Part of a small language model's weights.
Size: 21 layers, width 96, 3 heads of 32, 2.26M parameters.
Architecture: biases, capped logits.
Each number is 200 + 40 x the weight over its row's rms, rounded and kept within 0 to 999. Layers, rows and columns count from 0. The size before them is the row's rms in percent of the matrix's.

# down: layer 14 MLP down (transposed), 192x96, rms 0.107, rows 136-146, columns 0-95
# gate: layer 14 MLP gate, 192x96, rms 0.115, rows 137-147, columns 0-95
# up: layer 14 MLP up, 192x96, rms 0.117, rows 137-147, columns 0-95
down136,097,242,184,263,164,184,159,177,240,220,160,229,159,197,247,158,196,230,177,212,155,202,232,204,219,224,250,253,192,154,244,168,190,208,197,192,163,216,198,220,279,211,238,207,147,201,176,184,218,207,212,224,198,225,186,180,212,223,161,203,146,155,253,182,187,175,156,186,219,226,235,232,171,180,202,189,203,245,209,235,192,234,258,158,207,227,0,155,151,211,179,224,174,144,250,178,197
gate137,098,240,218,171,305,215,156,168,182,250,184,218,223,152,259,155,212,155,229,210,132,238,122,168,243,182,189,176,221,154,247,236,98,207,178,143,206,148,265,257,225,215,214,136,192,216,190,178,228,216,206,230,173,229,231,259,243,197,266,194,178,212,179,248,222,209,205,172,180,195,136,216,249,178,244,238,205,209,167,163,208,182,203,233,202,229,342,268,177,192,217,180,117,161,202,189,206
up137,112,200,124,164,225,240,210,134,179,246,219,220,176,210,248,141,160,227,219,200,103,237,113,188,255,128,188,145,235,102,149,223,177,185,157,223,183,174,224,180,184,204,205,211,244,224,204,165,235,152,272,165,162,179,234,265,209,231,198,188,155,247,195,313,243,180,193,158,175,143,172,227,254,155,197,185,196,224,167,188,210,150,232,213,181,232,263,169,187,170,174,175,145,215,213,238,269
down137,110,189,179,159,198,224,156,221,245,230,207,151,285,213,197,218,106,244,187,219,238,252,214,156,162,244,191,242,176,139,280,180,211,222,193,125,192,254,193,197,142,116,295,232,182,201,279,146,189,177,219,151,199,171,152,248,148,197,252,231,151,205,144,200,221,152,195,250,207,251,163,223,190,193,181,235,190,255,268,211,202,232,187,237,113,176,195,212,188,147,264,185,213,257,195,209,189
gate138,095,212,135,202,265,261,179,238,183,226,177,227,240,177,271,248,262,183,189,182,194,275,150,159,217,298,192,229,161,204,85,205,181,200,234,238,163,198,168,187,196,171,211,254,178,123,225,225,182,116,160,134,172,148,162,195,217,159,183,206,168,183,163,225,229,234,206,147,231,270,204,171,257,191,159,277,171,174,202,192,188,231,124,237,153,139,220,175,222,159,214,189,170,195,235,252,209
up138,095,237,171,205,230,167,242,228,208,234,254,211,156,238,148,179,92,198,212,198,165,227,204,185,268,194,151,183,149,250,235,220,203,236,204,191,277,178,210,325,241,229,177,204,165,131,152,171,197,226,232,251,338,168,199,169,236,195,174,273,169,243,176,187,201,154,227,202,198,165,154,194,197,133,220,228,224,184,186,228,246,136,209,273,224,194,219,183,143,194,205,214,209,182,194,220,132
down138,098,184,226,167,219,156,212,150,209,248,235,105,233,197,272,260,250,257,139,202,160,148,213,223,190,222,102,187,218,247,220,198,198,198,178,224,212,225,185,187,203,230,246,196,195,153,195,188,255,209,177,164,146,114,201,217,202,187,179,192,241,191,214,242,234,247,102,157,224,216,299,212,259,122,213,170,127,210,239,191,216,212,192,172,167,202,197,111,221,178,168,181,192,185,227,92,223
gate139,103,249,225,193,215,192,101,189,291,159,212,241,168,195,170,218,230,188,247,226,242,216,256,115,218,191,160,261,214,174,226,258,199,174,194,247,214,233,179,209,125,202,226,214,161,242,130,167,185,190,206,168,165,191,188,251,156,313,196,211,205,172,208,230,132,271,156,133,159,174,172,173,244,198,205,208,152,176,187,121,154,290,163,199,213,192,263,170,214,197,271,203,210,180,219,211,153
up139,099,225,208,169,218,251,286,137,200,180,170,214,237,136,236,223,269,264,182,236,142,162,130,176,155,193,193,163,183,120,163,204,159,236,199,229,171,188,147,179,221,265,145,168,150,200,246,174,204,191,272,203,230,239,205,160,217,200,217,167,192,292,158,168,246,211,200,237,165,141,287,235,199,171,261,167,182,250,204,227,241,166,93,217,182,152,208,213,202,187,202,216,190,273,187,186,155
down139,104,150,238,233,178,204,187,157,192,127,249,279,271,179,208,186,200,190,268,143,213,207,102,201,258,153,269,204,236,228,202,226,162,151,164,198,190,142,197,122,232,192,203,216,198,220,235,203,193,222,251,269,243,153,144,176,168,227,165,215,229,183,245,172,169,221,251,196,222,176,242,238,165,160,149,176,175,149,183,298,180,162,211,229,196,192,247,219,186,294,147,241,157,266,161,225,204
gate140,096,285,211,206,320,151,229,283,208,166,146,233,249,223,254,172,259,108,161,154,170,174,233,217,173,162,201,170,241,210,202,228,218,180,170,185,258,210,182,127,224,186,200,243,211,190,195,203,181,230,176,218,190,110,226,239,205,210,269,206,136,239,182,245,214,154,174,179,178,214,198,249,194,242,204,131,132,209,269,263,231,227,274,209,193,224,218,195,272,184,207,164,210,242,201,154,165
up140,095,183,164,211,197,180,236,117,167,241,206,229,202,165,213,112,225,198,207,131,172,166,234,240,170,161,231,176,251,203,231,217,164,187,237,154,148,192,232,206,236,254,296,196,192,281,250,276,162,230,214,202,133,236,233,238,149,199,160,186,135,191,232,221,258,172,264,229,191,137,195,167,145,195,229,196,238,270,206,229,227,157,224,266,233,144,237,207,279,181,169,234,201,156,262,205,234
down140,100,226,183,191,260,157,163,201,159,242,166,156,188,251,201,266,243,244,167,145,218,222,178,193,208,213,205,223,137,157,169,164,246,223,260,220,211,163,159,217,299,180,148,218,236,207,176,218,256,238,170,263,175,206,215,178,220,253,193,179,165,255,152,236,176,126,183,180,140,208,211,270,162,204,207,181,200,252,265,192,223,174,214,335,259,216,210,198,208,167,159,223,92,207,222,150,177
gate141,118,231,117,310,229,186,165,260,190,226,216,183,196,142,229,249,218,206,186,206,269,204,158,229,164,280,143,146,158,222,234,248,213,205,237,246,189,210,179,205,144,260,277,211,181,268,179,171,187,204,128,189,158,145,162,175,277,171,228,190,119,164,190,186,204,179,199,173,230,137,226,244,188,194,238,168,202,260,233,233,210,165,226,210,133,215,163,175,136,170,196,146,137,245,209,227,181
up141,107,155,213,242,118,290,264,233,125,192,210,159,226,159,137,237,205,252,138,204,125,161,123,150,205,178,193,226,181,189,292,234,112,188,222,178,214,130,214,149,297,239,244,176,199,230,135,205,187,218,255,202,217,229,195,207,177,198,202,159,218,238,202,230,265,165,203,226,220,156,243,203,217,213,197,180,157,219,134,156,144,238,199,214,185,240,175,199,184,204,211,202,174,288,207,199,184
down141,109,208,215,219,188,235,204,180,182,159,141,108,185,192,233,209,161,172,184,126,229,210,211,142,144,239,134,165,179,230,284,194,198,221,274,181,220,211,184,200,215,237,254,211,147,207,177,277,248,200,196,166,210,286,155,226,211,225,228,166,220,189,119,199,209,251,42,156,135,195,203,222,168,131,170,226,268,151,216,181,220,191,205,193,194,235,188,259,220,163,231,201,208,202,202,231,158
gate142,113,129,145,187,271,279,171,274,247,187,103,251,188,176,207,162,205,172,143,244,234,196,140,267,191,214,257,193,252,146,175,161,228,147,242,188,179,207,218,226,167,234,192,183,240,215,163,180,219,160,228,174,197,148,185,175,189,168,219,219,118,153,201,160,187,190,177,130,190,207,249,243,249,259,217,203,153,140,215,228,154,140,201,195,209,189,263,214,104,177,165,210,270,235,222,201,237
up142,097,191,214,187,184,211,186,131,231,258,204,163,207,260,260,202,143,135,254,152,165,221,122,109,200,197,195,171,155,146,199,177,193,257,256,167,206,112,208,202,179,172,212,283,140,202,192,240,219,167,197,289,259,192,222,206,210,218,209,213,193,137,192,212,167,232,249,219,142,201,224,181,241,172,131,162,267,208,237,246,227,151,192,222,271,240,233,238,158,198,180,172,168,257,133,248,212
down142,100,141,177,219,260,244,240,244,204,256,173,175,219,184,162,197,157,269,191,130,182,179,184,157,216,224,162,254,201,216,218,192,178,225,205,174,240,168,169,166,166,177,247,173,279,186,229,171,215,210,148,198,139,167,235,182,153,152,180,161,138,187,173,220,212,256,144,160,233,165,166,203,165,295,183,251,176,174,276,239,168,232,184,202,227,224,282,252,236,234,274,183,83,233,232,150,224
gate143,082,182,211,118,223,249,263,251,177,211,206,223,222,168,176,214,190,191,216,243,152,232,229,229,190,230,194,188,213,259,203,79,150,177,161,221,120,97,246,222,223,177,201,179,192,192,175,228,229,185,268,231,135,264,187,218,140,170,185,125,235,230,138,175,218,179,264,181,162,206,156,187,271,212,182,133,264,198,226,242,248,209,260,177,193,211,168,165,279,185,231,216,173,175,208,255,208
up143,079,223,226,229,145,220,150,154,155,175,210,244,230,291,244,198,169,194,127,196,168,134,248,181,245,156,116,240,243,182,181,162,207,210,206,185,241,261,279,246,215,155,221,199,255,139,263,276,247,181,228,212,187,227,203,233,210,215,184,181,197,144,243,251,221,206,227,184,222,200,173,174,194,211,133,288,236,227,112,135,212,198,206,188,191,223,189,185,240,237,228,208,274,203,294,216,183
down143,071,178,199,194,215,198,240,156,242,205,214,197,225,117,156,104,249,254,261,223,262,238,226,180,205,271,232,159,198,215,174,255,209,280,284,111,245,197,182,187,240,185,198,230,177,222,191,254,220,202,146,193,273,138,157,195,248,200,178,182,134,207,228,202,173,195,159,218,250,210,243,248,144,152,247,170,184,187,210,255,157,166,165,240,227,198,232,247,140,203,139,222,182,161,196,168,271
gate144,111,173,248,267,186,104,213,217,154,233,226,232,213,209,151,217,279,154,167,285,257,166,123,186,219,194,278,249,156,158,201,207,172,289,216,165,192,180,200,157,184,140,147,108,205,212,246,187,203,202,207,225,247,260,178,166,243,208,203,206,182,166,201,188,206,206,243,228,251,213,237,187,216,230,225,200,141,184,218,156,175,211,302,216,211,200,166,146,165,238,148,200,202,144,238,175,274
up144,106,145,123,169,202,225,227,168,234,207,232,133,147,208,205,200,246,179,246,216,236,198,249,242,246,152,220,163,128,247,212,237,202,193,210,96,225,284,245,212,170,212,247,112,174,186,235,224,146,267,206,173,248,213,175,89,154,210,220,246,206,251,241,217,194,203,189,150,149,195,243,170,239,247,149,187,166,249,174,194,179,177,250,192,227,251,225,248,215,157,198,156,151,176,181,155,175
down144,109,202,242,241,175,171,197,154,84,231,238,159,164,226,90,250,260,220,187,132,164,168,245,177,122,166,178,168,277,148,170,190,209,235,195,144,196,227,224,230,169,196,234,226,145,240,258,211,234,235,241,209,168,267,270,178,221,187,145,202,232,217,150,200,220,239,125,224,233,229,205,216,231,128,156,147,174,170,156,181,227,179,164,199,239,267,248,169,195,181,196,210,231,161,204,212,215
gate145,105,224,272,203,208,197,188,180,213,251,252,177,203,227,155,220,145,208,180,207,253,241,164,195,195,201,232,155,191,261,218,234,172,168,150,152,147,239,201,236,164,227,124,152,193,223,232,193,145,281,137,138,256,199,136,157,179,200,197,246,161,192,251,175,243,246,208,225,129,251,123,220,223,224,231,242,74,156,234,129,155,232,167,190,186,135,179,190,188,225,157,190,190,165,211,197,249
up145,107,233,181,180,179,173,126,156,172,184,155,151,187,142,185,145,169,195,247,197,215,252,195,219,202,247,221,111,202,168,207,198,260,178,186,218,151,173,184,227,186,142,282,162,215,207,234,137,129,223,209,247,222,246,112,186,223,179,194,209,241,263,183,124,246,205,212,177,166,203,140,184,212,194,213,277,143,306,247,202,120,230,240,153,175,139,208,196,190,246,167,232,178,187,259,203,234
down145,110,206,212,188,232,215,167,167,230,232,217,217,309,192,260,146,206,273,136,152,143,227,200,228,241,183,170,265,243,141,208,112,235,151,130,203,239,174,221,157,224,180,116,232,209,211,282,225,240,212,190,242,222,169,189,239,231,200,228,199,187,150,217,135,205,224,170,244,190,268,201,181,213,158,205,269,146,141,290,201,160,215,195,242,238,166,223,187,205,209,180,120,209,145,206,213,191
gate146,112,177,162,169,135,256,156,250,248,163,190,157,276,173,174,113,232,218,151,219,177,204,156,241,214,217,110,225,87,197,141,182,241,186,219,180,268,225,149,201,199,204,225,134,220,234,184,201,208,170,148,159,202,139,200,206,242,199,245,215,230,233,180,159,190,258,208,188,177,204,183,213,206,147,155,201,128,198,200,158,226,243,206,220,185,191,223,243,179,235,157,94,199,216,226,303,237
up146,109,188,268,217,210,182,136,147,220,221,226,187,165,192,208,76,155,180,171,334,133,161,124,164,255,231,234,214,178,192,177,165,199,161,246,200,182,226,204,226,229,210,232,208,232,205,140,201,159,200,102,158,192,261,206,195,179,222,204,220,204,197,179,174,178,157,148,218,193,216,154,288,145,185,205,178,259,188,176,239,268,255,264,243,218,153,194,206,189,192,266,219,206,233,244,210,209
down146,112,161,206,182,160,240,176,209,280,185,233,254,201,221,206,159,228,198,204,233,143,215,168,315,228,165,212,118,146,209,271,194,239,172,112,218,268,183,218,184,226,157,236,146,250,180,185,212,168,147,167,279,190,189,221,236,217,253,190,257,198,229,132,149,158,205,222,172,157,197,194,247,251,198,116,245,208,154,167,224,179,259,196,170,252,221,213,198,146,160,220,158,181,128,197,242,181
gate147,100,188,239,169,193,223,243,201,305,246,203,192,164,154,261,202,243,252,235,229,197,182,194,148,217,218,196,164,210,171,281,220,145,209,119,205,213,184,252,69,230,184,197,228,191,265,214,207,232,183,191,189,162,231,256,198,229,222,186,279,259,172,188,253,181,245,180,175,190,251,153,225,218,139,224,208,201,263,145,163,190,191,210,82,228,226,216,230,238,210,229,215,141,135,178,208,178
up147,096,133,211,236,197,193,200,178,210,210,220,234,305,254,277,204,225,118,274,153,229,170,188,216,222,191,208,238,144,181,219,132,212,185,117,204,149,185,196,131,223,199,232,220,192,188,154,225,277,159,126,111,177,201,144,155,166,254,181,158,214,203,225,130,177,138,217,233,227,185,237,175,197,212,204,185,188,182,202,219,224,239,211,237,233,218,212,226,116,262,249,244,185,182,268,225,251